config.toml
rope_fraction = 0.5
init_std_o = 0.0107
beta1 = 0.95
weight_decay = 0.087
batch_tokens = 65536
steps = 2242
dataset = "wikipedia_en"
Each number is 500 + 25 x the weight over its row's rms, rounded and kept within 0 to 999. Layers, rows and columns count from 0. Numbers have three digits each. The size before them is the row's rms in percent of the matrix's.

# layer 6 MLP up, 192x96, rms 0.182, rows 145-191, columns 0-95
104:497470546481475476502510524543532497484522482505535480472507494510501495495529485520547461498484525441515491534496487553501556495481468514506508500495530507482479494453504460508505509450521535460496513506501488490522504497521497544490532478510526487477482499534471490492494419486458515499
095:519521509469567563529489499483434507498546475533462479495489497492494494466484485506519508499513497486488512490504512486477495501534472521445504487507494493500494508449527481515528484558519470492490518498508514511463484478517447483495506482543469447483543472474534501484492498495508520526
092:492530476561496457499513518472527490503490500495526561534563487480499515479538483497496499505485472526485483468450455452482530513505529514486485481538472513518496511506503550468503550535479496511502516462499508479526485478470493461499505459514485473526526504506486490533520460498509501519
093:493506540477512488486527522495529501570443470475492517528498461509480533511477519467520528548514512522499495553508453491494499523496489522522455506506467486517514474515475474506474464471540507527460527485505528520506538469496487487525507518492512516475513522527493496511515496437466503465
100:492471478502502483520461518501527469464488513464475500518541492561518504493504498512493472483471467503514519489549457477461486507468502441497544551496483463452521499469518504473554533496522506514507436512461508518520485512497487517510510528509509523522475498488499528486498524537499512480
106:506466480496502510530514527466494465543533519490499492481462489499536503475462493543523495528495474465515504468514446501481473492546502505511547439490477489503463528507525523496502428450499486483502531513489476511472470467517500499529497529528523453491487504481524519496489521495471491527
106:468502496533512502479514491464500461524453520498490491473563492524484516523437504523500492471503463528516496484483497530519486468530550558504464519510474469491470511498497507514493482497523530547515495495529502493523424509484495472483499486500465495557489494526511486498517484480518530468
092:460545510511485527488544491460493465469506491493496467525523517499487512503545564503481524526551478517480498458556520529496547536538500539522504490463493462473494488476504489494518529499519505488519519485490522508478511469491495500525497466499534480440471509501518481517477455494509517512
100:517517522496516518455516511503478435554499475520519475525483483455532478484499504450487490521521508539479463533503494527498472524568532498486538471499554521488515532498481519492513485521487505475508516469465492493499506530506528480507489519478531512482507508506441519483534513511460497468
098:506512489494523469513506514521544522461527495512514489481492543563484474536510492497477505513494467491543517495524482484459487452514501458480494562456495478508466540462486523514453524483497440493488500522521449497543498463521537516504454516494497496520492480501501515489529490516504502503
100:496481491521507487463513505537488519488511510514467490517528500475549553555471478552480538495504524487489498525482483481507464509541487505490434480521536502520460527526448486501495512482489526487508512524478472498494542488544473519515524501511488455515506474497501510483545500544546479497
101:536530526524453490475468543530495485546484485502491514495479527474524512517517531438527448499514534475440524516509550512499530467521466525469503482498512488523524552495534457482531474484488479498500467514501527531497502525487515479520529480523491482526492508499527488474507511470513494490
109:500490525514476481533469482511456489535470486466480487486546501458487513505484510455473543499525524469540474509503487472545449521531513521524532503494473502475504485456496493486495514486466474514534492473537506488495531501509508492505527541511505486551537473478549526450521527502520480489
107:426512511517505521525482544483518497510511537527530520498521504440515511491506479527518507536477519496501488526498462470517472466494479517528500476493463515519543501475507494478505473505516457573508482514427510531461498501491477493495483480492471485503517481535470498463515501481536496498
104:496522537505483506530524523476514494497526514483468524484515514511494499526485462509511552490439501519488561513498467491462485519501492499508502524435487498524494494471488523500525483458501532547533521525491514508527464501504458536527537512498460492456509499500451526502491488517497564517
100:495490491515505485545500506544484481506497517492523539503511481524447480468494491463498473493500503502516463505539471483465565512480524488485472477523452475509500560508470479515461489480517492494527503480464462508473505518498524512556505502479508469531525539491526492533544464488456492504
101:508526432524498492518529491488507542505480505516506515505500496452487487520491506476466522483509479511457551515447476526534507486553458513542486504548502499506502497519549463499542515495470476468519518460511517484512497507495508483472502441505513479452488484509552495479513507493515483520
093:530498488510486480491472514493506484468542479481490522481520490484494507527446522488494509502534482536455522491495541491459554551496513482529486521510532518457503493501510467455488532460508544487519467513518474452488489495493500525507495492535477523503441482514538537536493489531526518528
102:485481480495456549498520464517480521518515493495495502478492499485514480483468493502484525504523511492518460520450521494499454519526533510491488465521533547474489508496474529468510470489491505498509486518490517443501481502483500539551521559480499481514514546567450503493512512453513526528
107:472523510546472475523515466509514509450468521502530536462506493487502457505529516514511484542478511466485490467479503496473499522473469484558505486460469484497521492511523494533488506497479514499512476493507540516511443480545502527558528490499500503548482507519502477534457461520477513522
088:498503502453488490514486533501525550493490517488502509497522477508519497485507497506489490493517472503487483489495510411521463501508533479527500473514479515524461469499536546447479508539497494464509541529530531475519461498455494532488518485548489523499504489519510529506495454510496567512
105:477480512459463499506514437477522497487519499483495482524547483512510529541475478534502546523500497519458451489513459528502527501525469509510532478522531505481484485510495470452493514538498465535478504490530489527511545493504517482476500481483492522484485563539506550484498482500525471491
093:479514489527494506454488516491486524533475499465530505549454502491539475488531517478493494486443486519498490516480482484506519546447499516495527473486515481442492510483538482539527544538542494529493497528521479492466479519508480487489494503470551475482470466532508509511468495485481524531
095:488516455469507494536533558498487484489515506519489476543473459495487501484538441539499461468515469477494478470535516502509487488514511523465536533459506458500477504446484477502476497501541499508531502507515495498470496514479476489513437519509488491549475545525503500490496509529500494472
101:488522522464498474478496474501533506515475519489494462507510518519526513496470480492518501478532474545501501477475489481523495461488509502539477497566502488527489438492509523478437538513493473490477525521489530487477487494459466519505511533465502495494480460512543490551480472483519553528
098:497532536513503523507491513513501451522472489499526504470558509476538478484508486493525506455478515527453552494496480516517512468551454496507486483446451533457468461490483508487539518528558513494492479498508500452512531498493485499507520482493468515498530490509527466475510503493486511510
095:482498501530510492495478495534492504492527486483509536524496512489512520531494499533491461529521554533494492515513457510522522506483467495496466533499549460547536484467485479473482565511548446500495535521458530454508479499456512465519504501490515495471470522505499488481514459523485494511
096:483481503504508485476563506512523455477526540487503515485510503448483464499514480489473526529522534437519492498457502477495523480531502494469496482527502504502531490515477510479494494556513484516539496530542525466469511484476524500493512466461498444542479497464481501484508528506529524537
101:492509521518547512476532481534470478516485532484470480494471466516504522487512528508489503502498471555439448488488540490509528539531531482468513497500504466519483501477474480452532486504521518475521491515523521511506475482550526457471481500521497524505486451487478500476560517504513496527
106:514525491521449515545525488458488500484501496526498523482479509504502509514480512514500496504482475531526528490490514528487494498492519485470481553516457468509557475488509477496483493472515436489504519506499484544467492492468520516544493506496478555515494454506560500484504453499461458456
100:470510461508555514436528562532439509522498496488492518493506529496496503510509480483481495553509516507493473500479526497484505485497436508501493515507466494489461472474554482539521518518513496504510517462508523489496508515536523498494507508489443521467546478453507483495504513499533474504
097:482499552515478511471513500478526474510530525542489493488515505499523464489528497532470501516492506524533517480513512471520524506457492501494510512484481472507486486469532479540524507505486521492511536480459508568509504493517503542515481504465470493509472458479482536469519424446451503487
090:504492513487485504546462497517478538525515464495463481512531506485511491500510527467529509506475478534440473516501459475493511464508524483501510504563490509444477512519515465489488542512546483468506515467504543468475506476524496545498489490535502496504513491502536546516554530504516520507
089:481487481514491497481511514473477491519523505488485512547522513490496491438469550525504512499545506538444468482499540495511512477484511520484544512504475537477504434531466535503487504529527524461501488484489529482471478490525510510491475492497521460499535471521498508482572491528515481485
101:515516520512520476499493492488495438494529517430523508480506511487498491522493457480490516503511516509462507562500524500475526493511461480504501478489511463556529480558480493517446513454501498515484482487519492503473457572482502517540508506458504521499527483490476489487495502509543507506
099:448504499475536509498492513488490516449516495483493498487485445532565475534488514465531479466496487482510501486478522506528500493521487458511503493500497546513466520524492496472523447463508522484520499491470549531513524513494509533475482533513500476537465511557504459492488511471509454496
108:490541503507505517493508461437508505509530487450507449524465523465530549474507525537499483470442478524514523508499518484514485534508508532489478504511495484511513483514449487481466478542522486515516471490536502441523502493491485493465496495514498535540490477519479460511495478494494543474
088:509440517523473491490518523471484501542510497511506478496540502509524494464499493430495491460511490470449466512486512505536483503529556516522473505500513518485485475488483482454491520520534490493538504493484551487500502504496524519468514500493466508517503511516488497456449535474542517560
096:497517481514457528478490501505479494466502525513492517467496519476519481534481492535533477508504494571491472468484512482476512473505474501473524439517486470533532476562541472509514519483463457530458510475489483488496507523524494505435527503471507546496496510527471492487505478496484528497
103:486516511527489515507506508461499536492515469501468505526510472513506519502475522562500484437481559530500512503509497540480469494477463490510559509494455510480479502490548459526474501479460508478551505459500551489504519515507513495496509478521477523489484482509468536514544486479503482531
103:530481491500467490536459472546513499539466513465536477486488485488499475481464533450524511535538509502490452493475484506512484521519514533496450511519529514472489483500520506497434524486533498476541505532484478510519519458491499497492480549508490508501466518469531536493513493531487532473
104:488524483517538478531516556513519521452471526479501532493548472456500466491483531465526495500498515503545498532493450484464464488509428507509467504474484496488474500481523486483494478460535498528500508503518543541480499519496488488483500468443523521486510534493501469475493507508507485508
103:463553499501519508486556441478484501555510520495499529491470467511490481517472519509504465508497441530461509525481534477508487507504529531490518455538491484505501514536511499456483478508485525495495517487492512480544494498490486485453549461498474523504507486487479466501507536535470525525
103:545509486506479480481521545488500488493443507505510543488515540489521488478527519482533529503498540460504505556475483519483496513488467475533509461492488504481469483521494491503489551498540505498526483494503490519492525477530566491526496490484488539465494485504487542559481474522453467489
099:518452495506463506487502517496514526528489464522488519491470495492525541505487499492520511513488444497465490483514542536462516519489488542482514527495528531497533485488499477515522506554475499492481498491526475483502471484476485498469536536504439499549505498492495572458551483497475508465
099:511501509516465494470498519511465486490520492447519500510469555524502541506491501488449517484514525532483532525522493472511495494516566521484493528494533456492463501528499534509521515523517494462449540505480484527493513546524505456501502496470526504502464489481479479509560509481544516503
102:503459495475464498508518491473491506522499527487498473528500534551510509496519481436522520505505475517499510569505527526511485548542499501499494502504486491542506475476503545492501483491550488499511545484512501503517472435527467441496531490468504506480498476500525510469509451511513461487